From a checkpoint of a small transformer trained on Wikipedia: learned positions, a variant of Adam for these matrices.
Each number is 128 + 24 x the weight over the matrix's rms, rounded and kept within 0 to 255. Layers, rows and columns count from 0. Numbers have three digits each.

# layer 6 attention output (transposed), 512x512, rms 0.0448, rows 57-99, columns 320-383
118148178122181164101149117127159138147116168150118090117139123116081124103106125117158108138134167105175168097140131124145133092110135104153118145116132147118164103115138147136108169091155148
098106161129157141145169112115124115161151130106140155123135160115188104168104155165085173125118151118057099092151189103142135147159131161124094137154123134115164124123154160118139144128115098
135086167125147120104137158109103139140151143091183121121170146101114109119131108132111171137154141170060125167141163133151138111087118104154124177107153135086081153125157113153154147088153130
131121132143166106091137122167186131139151144129143170114153131085116094088116135124093122119135111143168091148175150142141150090113147138178129139104080138116112149136130106177108121131168125
150146144113146104116131123150152090142127113146177163132146121098138143127133135132161159093086127144196148123121141132123165115099069130117120129124121127151120164143147112194129131127111110
145120132130098127144124165122129150133138174110127144114081164118104111138098135119124020154159157134155146097115135132111118084155128124125138130097142117122121109160120123086092099113163150
136144175125188129099147133130175133148145117160165108125197124092149080151156119163174150137141142151082158126114133144142134107163149134092124107128148151122121118124135125130097088111129116
160106111141115109144133156156112123133098123158165145128150154148112102114112103086096073133139155099119107140087145114132151139122096119123145061127120096123135083133108110100131107124124108
108130151113116109121152135144155098140171119122122127133139133091161130163108136129141046133163118111219159132146140104138143095128133106116114128124101144119121126142159150122130147117119128
125142131131117128144151112103108123133147101136107146134121144131134124122151139152127125154134124096088132113127140129133125148116123145127104118128120126134117120129160145133119156131123102
153120130145141141120112119127139173115177132098111137160135123133135126097112128133125007093127103141154135155129122126111134130120118137159126152142132136112096147124132115067117096123142103
124134163171132149130127114120120138141111166129131091145147088144132135119138117139087117095123078122041123139126136145136122138133155127098146141159124140126105128121144118152113148117167086
083114123127099137119129083134127111146115107137150095134108132151127157132105122152144085129133161110160121141151151137108089094114136120088134123156118120117162094138129130155130119122128104
141139092135166130106122125137125149110096124129117121120177118131143134113133119112115211141131143125042131139133131097129134163109142119144111127140126138133131116122104116113124111095127115
117134116126117151155131139146123086141114147134118116133131088132113111134134098180131034135127124140082136119124151161111138096125144139138136167120125120133156114126132126092152134147122121
116104111119134134107141124134129131112132122134122170128128132150115149147119134103136000147098133146239131150130131149135137119133133109151122134121115123145133125114119117093138111153125138
106135099137104118136161132151135097121126110148124146103114127137119124142125138127120072170145122124222156114149120161123132099127156135117131123103112142139127123132115138155133135133140125
131108158141145143117122114140135156117144125135112134176164118141125151123139128135112000122121092114128156136146118159130123139120137098126127142149111149126102149125145123135117130124116118
133091123116147115108145129109097123146154148114153140106102147131135111153130179113159255141108128129070133127116101098161116168097103160150123138090125124114125146111128147115094131134103173
138156090124089114140130131169128127126118122123120113113124125112152120117118098132114237117137120141048140126129140159128131152137150121125139108131148144118146120133125111131131106096132129
156160124124141104158109115115154148117131102105151192128126092083120137140138105113116056114141085127197121117141122106132141103130124134111144131128125143133108152120148127125107138120152130
147124144098103108157143138116133098148128120144114119146096136128145124151128124142139124134121133130107119120161124149124118159145127128081148127110113123143147104117154132090142161151137114
111141115125104115153129133105121105135109079106116130078093134094133121159121136136128174142164126142134122104123106115133132119128134136117118112093158146132138138121153152134141099118113138
154115122136123148139136125133124143108144125116117147118127137139123116122125137131123244146115128159024130116097132133127140174141115128142115123115130119128128136119138126103138132129137156
094124131129153128128114160130126145126116125139106120129129125158126140115141122103113056121127125137255082129142140140114119096147105124153116117123127128144108113125124112146119125145150121
123127111101136153118129107112151132121109104086145137087116103165138133132106165153124208132105132169119149113124122122132125132102129162127154139120124138131136150136130152171139120090102144
162140107135107110154116119119121134140141125130135141107117141112128121108090113104123223106140137112052122115129123115115138144136125127127126099140145118125150111130146138089125123132117132
156135118150137134158127111122132126128099147131145120116110104119109125111121112152122184119108167111063139137097124110131105182093148099130154106132093095124144108115120114099139113152128123
165131110141125141169111120127132116131113126142146138130124131146123116098144104134110248135128122142042118115127120165109121172138123146128148115125134124124145095132137108132121103143144137
166120144107105141117142139146123118124158102109160141128141171156105108132146131129096054097109124149158123147123152139100165109134142136137114155119146128121112110139129138108172108130137118
123166114125132105116143129119142122131109076126133145106135145131126125134117134112118208143144093117062133116144104135128127141148148121109116142122134133145175102136090148165130152127139143
105125123109142119123117125113123113135120137124118136129136112128151121123142113117154000120109121139194102158137132143134139083135138124125146145153118134110110136137090126104143118139127137
097147123115120146098118086131125135147124107123138121116137168093144111124141115119158149125144140133103145164148134113112116074141175135101111159145163120113163143132102137198129138102102116
133129098106115113115129109155134108126107063129126157104164114123154135114142123145130165140139099159125153130133135145120155131132157114120124125131115145131135115140125139135133114106128123
118144127131139130138111111120127123142109138101108135127094116124116122123129121136111164135131103155160123097125104128132134098162129136143127147112120128146144134126142131190114139120136130
101138126135145124120137133129138132120109132140133110130126131121150132121148112122107063122148141118215143140136126118136113079138129133139123128131138135140135134118120123192119148102135116
141113109124147138145104119126132143137102164140143149153137171122123136101136114089150089112092174135141124146102130091107118121124121107141144109132115115107102138110103107075119098148130144
094127127119129117095112122110126123111135145110156104102128093117169134150129143097140095133138135145191114149134131110145125109133118118147115150132132148092092147129106147151130143111154146
121138118128114107143139143131152137114138132111132146134126119097128123144098130136132045120128133109191116120133129128125131116112108123143123114129133119121116119131154133088135107143108124
111144087134113135135150144147123139143120137162131113122141140104137130136145110091095108133155155094122147164098132098127124097139138133119126098130115108095146109108133113131118164107145167
120127113105146125125120101163145121102134113112137128126125154135133110124152102133128121133104159176150114131110117115129143146149154114148125125109121127133120155122147088106133115111127099
123133112136112136110115129114135131109116127118143129134128139103115133116120147127141255133117128138117128116142117125106127148137134115130121121120118140141114141131147135207122134118139143
110138150134139112099115106135139106122096131143139135140109119106114143139146111133115159145121115104230146127155119127126132106127155116123131142113121143135131149136144127200123133156134126
# layer 6 attention value, 512x512, rms 0.0473, rows 58-100, columns 320-383
119155131139087116145105183109147157111104135123130094136124116051174124174146162097196132131135137104154143135148142149059174126132142092124127135136213113110132111099097147127118128188110095
115164093099082122126128154163069147131132092154111072137121113077153150144122150112143118148072153163119154150089112097173113141111120125113132132125134136120123107108117100141098149131165109
125115132125138153151136118124122136117144160143105162148135108109131143145122137113110115177149165169133152141115117132142096135116080195127126129157123105115120119118112107135137089113109153
140099150149133170164121129131133150129119106149095102105111132161168165144117163151150126122102130102124149088091137114188052119080072135135130126141131141141075108081088117110088106145138142
106135140094132145164121120141164108109122108116155094159166097103097142148146174172138141158145095147128142165117106193147155156137141135187083118150081072131122112140168145124148137095133093
148150145131128117122135096176084146156163114146075097133125154118090148127132196122126126159132124113131106122138124166117155149107131139124084138161084130161130089129104125126124134114129141
117125141114156120091137140108166095151142134122070130123120097112131165132121159189129148098123105124123167143162117139128098130128143162115112169131129129139119160120151136128144151124128155
138130128159141137162104121116115146116096134157137137141113137160112110106148082114140131153121136127116090122124120172133096123123149131161150122124148143134138102114089118126103127175142107
118141097131140122115087139136144150105109133123139117129118108117127119136110122108121134122106140144114117124138118128138106129129156121135148131076149140136138115130107165147174105134117126
115133132111158112142141087123112084162078160178140122111115118150133140139136147150114146133118130112119137114080134123138130123141112135120143111131102114139141101148135095144118167139129132
126135079115142103151119108101116135113144101134131143156134139105129105126107142147156137129113139140136135121136140111099143122114116125164111116124126117124151135142113141129152103128092167
143110148101164118154105134148154173140139131111094157152145116124113102137136104142129114124146098161131133117083117124142145142137139125159132119120175124110091146135124109115115108155112137
107131141134102116134138149135159109161175141121131127130086153141112127136107134151109125088145126112144140096105153153123113126162125124106157135095137113139129149122139141119158146149136159
146111129122150138110141142113141169133139065142165128104144150156148113112123155061108161113110107104146108113150118097149141145136098090152154076161138121159109173148111092124086127131146129
130174149145126150128103157141128144126104153141118087136143133103118100106131106129121170118146099117112125148142109120117141130130130121119144122162113119108118137133127110141101158104133096
111123162115153144093117132126149149131133102143129113140155127111142120137127105130117139098123143125116113172150144081113117121130123122148107136129167106118135155133187119106138115128105143
124164095145159116139139110129134122123107138149109119118110130144144094127104124143131144114120133123141103099124144075143116131155129168135141134108163105151152118152104146145136112117099145
127165124137054149122074146149137122090062159114093126116141114110126132111126111107142100127139126124124089137139153150056141132139167079111107115128135155125124099126136128137141122133151094
127085182144142154094130112132130137133147130129120123128141126140125132134131158126107135131125140133140147129112130104114106136129110136113130135132145099144129147123135127114131168159089160
089106143125130128137137133115088108141154150151124076146131157156130110145118170169139144164103152098111130138144140196134106119117117132144136121143157129126140104138113136142133142132121113
119145120157135142106118102132108160125124142112147139142141103121134156146138127111131123128138102156128118142084129122129135122119136098168105122158156141107102139110105127123104100124110117
126128147104142134111144121183172119146159170121155126152142119120147140121140118139115128129138159116120140156133131128115122116126130130144145145131123128129131128117124119118134177122134109
114144116130131105136127147124120123146104121156130101123129135124120146128131144099110139109117140118136151135148109104147109112107112118105178136137118127130148133109131111150143115121100119
153118163126138144102156126109106100139137118105136126127114123120101119128119134114136135114123110156103166127127131134144144133111169114123136148139117138102140149142089134136125169099116119
112123139137096096133102119149113171142131148151116125155141134089141125117157083117150114142129095095120116115131132105119156121155102103084109136121130088111138104138147101113109116141144097
119118162120144142096141154140138123123124158112108117134134110166144149167162155172135123150119129153126114154132154147123113114115124129130130124136123117147129126122115114145139162133138131
133114125112114117110145154116114107143153106120124124135147137131136108157107119141146113122132092154145121101114142166106137105154109151127097140126166133122121166135147142124127131102119165
102096133102122125105151132112100146137156091117121108107155111118151147156123184133148116091127125145130136116129136102158136111115144094139107140139144132139123174128096141120131148123066153
114132159128154088150125122102129149115096128154090105152101094101133123131151112122145138152148130111123143123143087109179086122126109109110155118135077147100099102159110133133069144144127111
126093123145107149132123126138127125119146143141129131172128125092128125127161122156125125144101191120149130131157160142133122125120126118119121109116138114104074141113176117122114120134109140
139142164153106120134171133189088159111158077113152105142123160088102143106117146108086152155142124107105129101130133122106111138127123134116118089135122131159150126134168119126092137119113115
119116139144125122164134132153154150115151122114106146133115114167141138130138128155104128145126118113150100102136132142147155158101111160127152106109092146120096091135135139117116101138148126
107130169146133138129109160159158141160167160142145102146077132112107122146119137124106137115134177082126136118139146103141093125138121129095175122127158104144128129125154103118132130139128138
122109130124104139113146148138136121125147120136162116110178164165114122127139139093150121132123158102119159142141149098144154129106121117115141146122134120115129136142101116133144111117086132
129113127114108134114114122134127118125160140100122150096140109149110127122080136157161137113113127147131123134097111122102122153121127145105128147131119105119122132128148149106151091174134141
128163145129086127103150143108094141120146097098091108116114100140138112152112140156116138118134084145130115136118127158128150123109125123126099145148129132137155142129143157139120131104106138
127118136134100111149127130137122127149105120102118141154114174097096131116098090163122138141140128100114144130146145156088133128096143126096146098144122124141157096165166123122107109140143093
143103143112146148109128128122102098123113152155129123142114130140122116125144132115130133144126131139118136136131134146128112119141146129134140122160126145140132113134086094131109151129166119
135124143103147128125118109139139095131130097125098133123117163150129131111090142136164129133111144171139093113158142140113119137117130132136145137102139170136139137144124151138168085156147116
132146177146117160116107146078096125156127162128126128118137084125096124132098133120125122093155082095123154118130154144136120144095100157092144125146136121113144119136091174125127132153103152
118085116132112085144128136117124142130153133158112125113107146174124105168161081138123084118167146120139148122084135106185129122130129149116143155119147157096115109142099142113152117129085115
119115108151125148147099143147125168139176109099123146093151135178116110141112116138152127104154146112122065129122131147141128129144115119120123132128137122101093121138111147128102122093147136
133148119133141113130111111111159134101129109124127125107159109117130124117157090098126113119156088143129161130120081099147127130123115121158092156157131166106135132125102134122139141094128137
# layer 6 attention query, 512x512, rms 0.0478, rows 64-127, columns 320-383
142094141121142134146128093145116124109101157138143093127127133123124107135108109121062122107132154123125134134183134123157141115132159123130105150114150115123133149121098129127159128115141135
116131126124136140141148118095155170097151106140154080111140113112131143142100152110165148119161122061128123130128136128144137149106132111138118110120138121149108157130108137135106149124090102
118137133141129112131136155156130123163153128149141096165121128112116131104117138141121147145100104125132116128118159141122137134142132138152148095129173092149122119136130126149115145146098149
118135138099128116127158134133100136119137159078136149102165113111139111129123142145145125119092154156130120147086124094157122154095116150142093090146119105118126124136172152126116099099096139
146112141072147122177143126150124145098115131105156152129178149097137114139139089098095125112167100149127133134136151173149129119119107120116129139117135127102146138135147107135170091133143127
150104164123163137123125106146105103130149153145123124151091147142143117143118131139114119154150106114118163128129121147135145137139125109126141157135125115126103155137150127123113114148137118
110144131127112112117137132129137116136123183106138117121157141116154129141160097161118124119136134120106108136174140133127145130122145104142110136136140122121181128133127126124121127103156133
121118111125133120121176089106132120151155137142131127157135107104115126150117167128163135131113122116147106092157143153097114123120165121136110105081128136142128137134116106127160118150086152
117116137113114117173148124141128102149169122125138107158119110136125135145108160112142126099132135129121123104082152108111127130132129124149126095102127130102106124147162143105124136135082138
124137142132146158072134129115134127104099126146109095130183143147135099183139141133114124127125141153095123168157146105118150150124115157110161131103105142100112147092128155141137143105136092
148149121145126115111150135140134121135121126137134174147136142144111160107152091130140126136150127112141134132124128163125144105114156093121129139161106128117117142162135119142127124116147097
094119109099136142094120114147135120188113146116139154099121089126149121121092144144146137137090138142129112140128114114124133122140134124136119147129150130121137099123109154128140131126125145
149126144127146139106109132168162122157100110132146163139151132097123115077137107108142123147115123145133160160109116099150145141151120103172125096130116132119144127120134138115127158128122128
133150124123128120122134145136101133109116121129097110109162141137087149116138082161092134154145142103121145166143139135139129136153133117092131097151126120104118128083129116128125150113133106
148103132131153117132118134176117099105147105144109156125153112130141097122151123151146117146138075154148186118147112153162126126153108172137138158114117148091115119112137123136132131100157156
150147115129121137123130132144148165143122140109148105136131106158135131097097133137114142148112127127131117108128110114121136138162129117147152101122118116128134127120142165123119102148161127
120113104139125142132113170146152113097147085146124124118115130114111111145131122089097124119175087089149126106104090153131121098115116135142097111147150127139105121146164119102101151111141117
136111114115129107093125104117110106117156137136141160161155149149092144148106115122158132100131140122123121121139163167136136141153116134155132142094141135142126118145131115125140116122117120
153105159148149143122160137162126162093140140155124099100117137136146140099083102145137115149137126094127124126135095132166137121117123110120139109135113180138079130118129143109120159087129109
129105125124143126114106114127147161136121120139149125143128088120126126091132138132125133136116139149141129147133136113123134137145135126128168103123116126123121108100106152122135149154137134
127111131139132120142127120174122137141157094153155119119124128139089117145152145095129125133162088109132143089093111158137152114106127106136116126119144133110124157140158152134115158133113153
116124133128101162137097109135162103120149126123151121114129119096127095101130124115091136099129147130120111103132112103102145142122139111119121108102137118152112127114151132126142150104149078
102118149147121170124134134113136080140137105110122067162133088133138147150132155165124143111090129132117127148124140121118127156142122109104154126086068142140099145128121158142127142137165177
115102115134117097165106101119144109153119142150127125101071109107156096105131131102134131135138098133136116124125088143171110116165151165115127143116145134146117108151099148144152119149120118
138096121125113105106155123122149141168166088178177103125137115145113142133136109107110098115117086151142091166115157123112144123163124110124134080163128109107121134118087122117149127140150128
139156090095144074154176142148115145132127072131107147116119137120147121127135128082095148131155082127136135096116126163145126125125108157140149141133165147134104110144105134128147134102116126
130187133108115169105085151090105102159113111145105124156105098104067146079108110123165140101154112109110151112113121171144133131121121158146107105138142140107116132152153142122089115161098147
130141165132137146127137139153145116130136105103115127142128118134154131132130122168149129123111095143149157104138113107143151133138138153104140139097122163144114171097137170134124130118107130
117131110140111110111156148146124114141161138103126101090151089136138130148183133166133133155147124128139110111138140171122130131149139114110118156147094142137147117131182131126140160106131159
133099119146133129121145156124157122121159126105126131145139147143090122134108147160126125115139134118117132112117155118093173136121112096173145109154104102126141140146180143092148120139124133
161133096122132117111095134126126152170129105149117163106122173129124097113118097096161103128157092138133129126146101148120122106136130096142128125139163116132136137121138135116125084132140105
157095146159147141098164110151107128107141102149140132102122124131132129187135147143126129144144149128133113134121097107177119126122102127079132111129118144141125097119153120119131164141127179
149085125095103129144122116108131146156132098157106137126118156124101123135132122068082118121127145124122116095129136137101145143088121105140106096128118112134132129154140129113147128143104092
093135127122109145151120135109120113134089139133149126095097093100145097124114113141120117111094099177105158150096120116137143098125118147105088136102147111130125116130141140129120113125090127
153108152159138122116107161127113126135138121177163103130122127101121154131156103143145121132124135120130117149151123154142130134119113100136138102128149111121104141141149174143141145156111145
122121100138136137174127128137128141104086141110149143131156117076104135153174101153147140159136132133142142164101123125141098113136153134115123126130113114132109117112167115152116150134114120
146116143114100130127123146110126137138132135103122108155114144126128139128121125119100118151135144116112116169126168147142148135126112125114121152141130108101108105125118116145136111133139125
159161141127113143119095128104122128148107123101116094166099099120122150104110123169129118131101105129118151118109143124104146152130135135145113127109118129133120135151153157107089107151132124
139171091143114131151124127126126167157122121103142148143132120109100111071082126110129123106123147154135152136089123106120147135139156142143135143099149142129126143131087114160148134113099135
099125130084132164216135122115107143133123096102165121130116111109100139114101109126126135123146129141141111154077119130118114157136108111144120091129162112131127113153143148133126106136131163
146103107111155126107125109143137150122122148134135123111120121128119166167180133101170121155124141121151112147127141134095113109116138102130140161173142121147157116118122131148121136144135139
128141096095132118144109118155164140146140095118117143107144108107160146106135141122116147101117131147128169130135142145133109137108125128130153123157136129111150129121126165141135134088151138
118095117115142115112153136140097121127123101125133126127107137152140128166148159122115130154122091141133131096098144124149167094131134131144148130111125107140130107132129142096119135093096120
107147129117115112132150135113118134155121115135113118128107136131126138117138128122116115126134092120131111136108127159128114106115132139130113107131126111111119099156129127121100104156113143
144115145142115154179146163131121133119126122094140137098112119136134133115105120088114139138139111164146120114141150144130158129126091144143121113117149111110129115139156143087120094109117139
123101121085117125133169106142107130126133139104126160100125131128152087114148096110140131128131140123129150080105106112151121118109092134132090119121114155128121080106156132138121175091142124
114163128127116100123134124111094122109123120112117134136144139134132142124108118112121146139111114131126114136109122130152134122141133131136089152122147141121135109161124118122107076105107148
104146125142102146122124094126130155132112162129149125093117108118145124103096119129111118099139120097111135116157104127139138136126143118177077129114133133103142120154103144145137134141114135
110114126144094133135118092116126104130148152130104146117080139127133134134115163097127118122121153130131136128135122116115115118136117133109143139135131106132136117174098106120132123142145123
109113127159127157140138104110119071135129104105123122131116139101128089140103176140117115099103144120125128109135132121114144134153145132111082135082092142166129147118141118113128161114098148
107135129156134128125114115133128141134089142133114125097199147123141126135092112151089117101150136107096066149135135108148124124129140094121139115144133135116130140110106123126104115135142093
130127114099155089136173094129131116102074131150134152096135122161154109141118134143140119127126135105155129115127096110143096134083121168128110132109124141124110120135127152138148113115124132
128124103128123112111135107106090141157123150133126117129145153138138113126143136153127104120105113135103142125096145125144170126132141125126091104135120124119130126113135166137125121141079138
140101126112142094155113122135119156098138116115170119138130149161136136159129148106110138136111133132125080147116153139137122141075101102167105124138149092094133130103064155116120102132100104
129112107148127117150140122170134126116142118103101128091097126104151116125125133131103129170082111150136135120150155168123151112153147107112100122124137127162168126122163122117138129093094133
111097116145092125127146150123125119122129123123115173111108122159123104148157135120092119129114119139127140096097155121122148142127124155131104130103112119138125146130168118116144122086111143
129113133105148103102133122113128139139115120131157113141111135145128165155151107114125121159105130119107120173152129145142121106124127104124162148147112136099129134138093115128119122142142153
144114122107122102144131109104116128096127125153160163111101117093123124108094111097122126103145117079120124104124093145153128112079130118119082108130126117122121144146141131133121162147117104
132162126113114129126115122127144145152115139155151124118133096123130131134134116151133114121131170136137118152139128104143135118138125112101149127102142125128133087122091135168144145146156136
138157103123150134125129108115142117106127110124101154139112122139098153105152119126164146137100111099130129125116122173154125132154152151133136137134107162170117152137124124160134110121172134
136126107129110121102115117144128108135139107123138162106150133121125113137171115112106110121161131108142106122130111135123108098111122124155111140165135131134158123148120089136119125122147131
144096120169143137095159132100171161125131114150142121129117116172161168131127140120166132134132116124144147166117103122130147125151140100125177092135102147110091141169082131129147108103153092
120113141130120130132120130123130140105140123096097142147099123130146121102109163161123140138142134132123141125165145131129107132132139150112138158121113139130111115143103102133130116140115148
107147097135109131146108141135144174125129136105138093121109157128134137137109141150093123133153141086120109150103123133141128127129135110157141111158147100120115100143108122144134137141148116
# layer 6 attention key, 512x512, rms 0.0449, rows 64-127, columns 320-383
134092134130145107141140141131107114116103142127121122124116136131114110123118085123117127098136118112073138125152166108122130109117186107088131132125131121105134151119091097110143112119151128
102112112144134127130147161095135168110139106131131129129140123151129144130119121117197197146144088069063132122131128111126151142123143122133115124118136124121101130119111130095156128166086105
128131113129124106098142154134157130139161143146106141146131130144129146097124101144142221143095137159111141129142132125108134140121119114126161104134134152148112117150121103134140137121137128
160127131135122102127122144121126098103140145120118157134130104117120117096122161125124185122098124156107132129120149135139157126118117163139123127143130102118113134154148143174138099096100122
169115145107134096158142138139155115097128092084130152121153152116163119120138110090097079119140119162129154115140109132141126109149097139086150124136137136101121114116117118153163119113142131
139105131137132145109128125119096124136140150133153126138149141122113117107110130127142103154127122112143127136121126170122144110133144130131099159137131139088131150131135131139113136132106125
117116120154122128126136159123138088120107177147144108136139141113128096133154106140141037122145159086105133180139123137127138080120174133144131144139122115100160104137136147116113131128129133
131084113139135139092172125089104120134158106119112110145123130125111170133108149167171140149125106120139104103142126150107101137133142129137121107083113145112143127106101138113150124129081128
124101138142127112127153136109106165119160129149117128130100098148119163103130127118137145123153132113132093091123153118122129174110103098106121120092114158124090135165125119104148118119106125
156140109142107116108103109093114142122095101169129116117142114126149124147147105122108096139139113135043123214132153091130145119106145119137131150127147115046132131120110136073122108125123087
146157138149144123115114142139092122130124130133147136145163118138119129106101131136152243123136131139077146125130134149115150177122143103131134141140102136102103132158169111129108115156116132
096107113108136136122122124160153096131098127115140152115140138120152119139101151129145115139097151149166122137100140141112118107152155123126126099111134111180154107121106135174131145097100123
139156160123156136100103102170111138143119106119147130124136132088150131142150116130112122130086124115245163158108108121150125129135115124133138140132149134187145158103161111161094168089103164
115149116125147136159156152123141122121080143121132117109149128137103114171133113142079101133133101080143128117115138143158155069123134133118117132139139134144140141087129152181131146093153155
105148137114153135130130127135119119138157093123130128114116137096168137172162128126141072133130087168184167106161133147131126115160105171130113104139140141126115141116118162150110162100151129
142131116153116144103100118148146110127133143125152114142154128114120090134090143093123108152105146122208120127118108111084153112111142128156113164141116102156121149145146126129132120130156108
159127112151136147122135123132119144123133105101121136096136130113074115150127130123095232129158101104129130062133074134126154147112110126135146113124102165119089129100173124152100132109149135
107120121114129128130159118122125119125151132148131126175125147128073151117103111108172154131129128107137141133121131138131124123108147101172140128137139128124143121159120113160171075087109097
169110140159132113101148145134095127105137143123131138127125151139116111132093144158104167146125125077102150116155138122151145142091147131100083172147090139118103172101142157132120158121112141
114112126110119121096122111139127118142095122128149136134125135115158133137118148140102067137124138135206162131132123120110112095157124154118115109131138112178151135115108143166131148144137134
134130121147142137141154132140104143138155112154139153110121128163127175130129115141142176139139103134123127084143114129118134166118115125111128114122123138099113123131132130044138146149118146
136132120131101125149094114133139131130116134123142105107132118108152134127127088137095087104126141097200098128104097112141125114123135070119118112122142148162159129121139110177111158110143118
085124172130109129120122086121128096174111127148114117164124112135181117156108140135134156151145076132063102150119123118115114162176149125117145138103072168095118122126127143070114130155147132
123140109144131118160141143140142124133127130126119114115104134134178131095150143138164072135137143130183099138136089135140118114142147133117154108103163139123130085129108125109141105138108113
122118125122144108130141116124115121166134126145155110135129129121133121153126137113075093129137113113236110126099145113122124061133122140124117127135155144127155143130093132221097150102141112
139130093110128098138154160131129137112176085096108129104120134130130163129111127127112141130138137161109152086120082170137142168128137155150152090141145169118114112127119134119144126116139124
111164143106127140111126124108129147148107124129136143159091108116095161099117136102140092106142104114231119113125134107124128098126109126150126134118162133169135146130160123164129093128123149
136117160152154153143133140132113135132146117138119134129138129131161126130144113129131200174154105166122127098153111112115155184141117122127120125107135138115108140126140137110122130132128101
096121120124127146122160154124098103146153125134123107100135111140119178154155144159149143125146116120104111127129147156114113115116125138148121128152099131093132128129187145129107146133120147
143129137132131131108105139131135149113157124160122117138163108142113142138122092120147080136138130105112122130129154151111138197116119084158138142133098129108107121151162139071130107142085133
121161084170151156096116129119134121153150129097166108128125147117123119083120137117145091112101141115195123116129112135130129147146117089163123126140146094148184127129127138156117123127123095
119096115129130143097125160111118130088140098163159142120114127128111150126153119137108207148140129130061157153133118119120127166113138112104142120117122130090096102146128119093125129150113134
119090138107120140102128100136099145168126136114110132112136127163144118141114150117094045128132158147211102125126116119090140135125076130131138119100118125149154128133138149129147146136137159
079128125126125107156113131128119137120090127107147149102107129116139113133139110128094096110141110146182138131120143112132139088143128134107126115099133123165140132133122119193151136104116121
117154161159112117091095102127117140134129170161135134128131134106119119150123127141108162093136126126113147175112151133150153117124126111141139145149143111100120128110142136116120126150135150
122138106142137127140152126147135148093100134131125166106146115126098133126177101126141172159130125114086151120133094128165127125129168134107150118127134159116107134138132119115139108126110125
107135132117118088145118134122129127146113140123141118137124153121128117133098136120124078067123124115128128170104154150124113078143149129130134164139121085105134118126132111173128134113138147
118141133110112135119131117109146118140094158098132127156124099094123109126122142146106064125119129132195131127117125114132130073129153116145137164124133110173142147129143134174108126115123133
149176112126130103134094129125140162121169079100134135158119118111122167107106132127145199103122118158171144096114150107132132159139123112115112137114172110146106171144126126180147127117104135
105109152097132133190107113119106146117129111107146159115106138117104121133118116139149197115140147135130116109118113115134131140154161122130118116100108120149100134148143114138134092139116121
147107141140132138119131125116154132111144136147142147117112159141118112147122132124143236118125123145063162147133155165133122130130161121121136144146134114107137138125122120148130136157135126
104162111125122114157140140124151118157156098105158143123128135128157144099116124109112101091127115138150129118121160122130113089146133182134136101144162060166148129135110155193130153101130152
115103099124121141124169130139092132135130108144137134108142138134145148172110121133114184182137137164109145123125113135132171132121133093138154097103113127116125095129123130098110144128169112
137149142125133098121114130111106135119121131129111129141117121129120120115147153120119184122129115137093126107132117143110132167120099131124141148101093141101115111138131144101121093157129136
137116150132108133131109129129093147119150120090107135106120114114148120132113175097094124135112138159171089074145150129104150136127084142116104119135136136144095128116137125078115106128132112
150105140097130145129120116123111114131135104102106160118138132145115136124155141156110201141119148120156130091139113109132115150094074131108123138097118173136073127149137113136121158096123110
145097126130112107131129138122114127094147125108126138148113096132113133095144156122134164136115137140103130116141127139121151157118133141141117145125139155128103110182151114087135092129116123
099110114163135116127096128115149144129116142096133121149143120114118138143088138132151107088129109079138145140134114124133113135111148135151091141085091133093143140133128139166159118111103144
114131127156104138108124111112111151141121168106099132135098121128153108132089128138126131090125138107112125151117159140137094139133130120094148124121134129113148123140062133123104144156119131
114138113147128129156161127127107145127113099081160115106126134104149136109102149149148191120120122100103094128134132100131110129122105101100133117093074135110112128104157133124114146125085136
127117111172154124115138143143124113133083142116128106133188120144106143115128114136142103080120141087093103161165122124119140127107142108108118137122124108097145112124125112107127126118107120
122109130132153138136167116098119111089121116148112132105107145123125122151134134105140159148106128138151119079152104125122140114100143151109111123107140169138106149117105127113115088135142118
104132102145136115116146125142108134153095129144145110127155113131127133145129134148120046121106114139133131166129137150147123113116135133137114120092125113105125132094130155161143154103114164
111094121107134110133115114137134128105144122104182136122111173175126066167110186100103125106106118136135108126116151130121134117092075178140137151116162075109097116096109131153138103114121119
113105111171138119125171121145126129112125132097122142087083103115110138154082136142088126147125129151212123095110134146136138095148133137113118128147136112174141156102135138169125141110149170
148105123119128137125109138125101135098098094114106164142128123183131147113151100106113136141116114154127125122151138143116133174115078140117134078110092157081126130138126102095115108103155140
127150127109153114107153113128106136130122142092161133148134140113125082170130149135108131156136145123105135165127157153148126108163163115146149168151131134123134124148111116147111109132110150
100100117150153139129136136118106119124109148109132157147126108123137131100110154125115112108143116089180136082127092105147135098114117140116111105086122150161106130128154122146150139154091149
133131131124126131142126147121131145150111138176148131136097154117167113122156110142152182133126147155066133129133157119120115109109150158099136111111140116099144102138110124144137130145142102
154153098150158121123139107124155130124147093133114133150153106149146148123127117102188230139109114121120118104135102168154099166126137110161141133141121144118098163156120102128129101147150126
153122117126119155127119125159146112125136134115138138141129148144114117095141145147125168113128146121085161149121090133117106141131154138130146101144106107141131127140137125138129133130127122
158107120176140134075148132114132195129120122163123121152154106114171136148142128105123155175136130135123113157123107107147160162136143125157113133134117146120096157160113132133106115152137108
116138125113121150148139141129152125148127116103117122178100139121157119130131147153162056132144127132154146143164169135125108104126126138124121141131133090135130117125102152116123142125130112
135128109123109125149117169152151126123155151128149091141121174155122109144125130131126108093120142126071114157138137171117121113139153141133110108139136073110135101122130143131115142140128118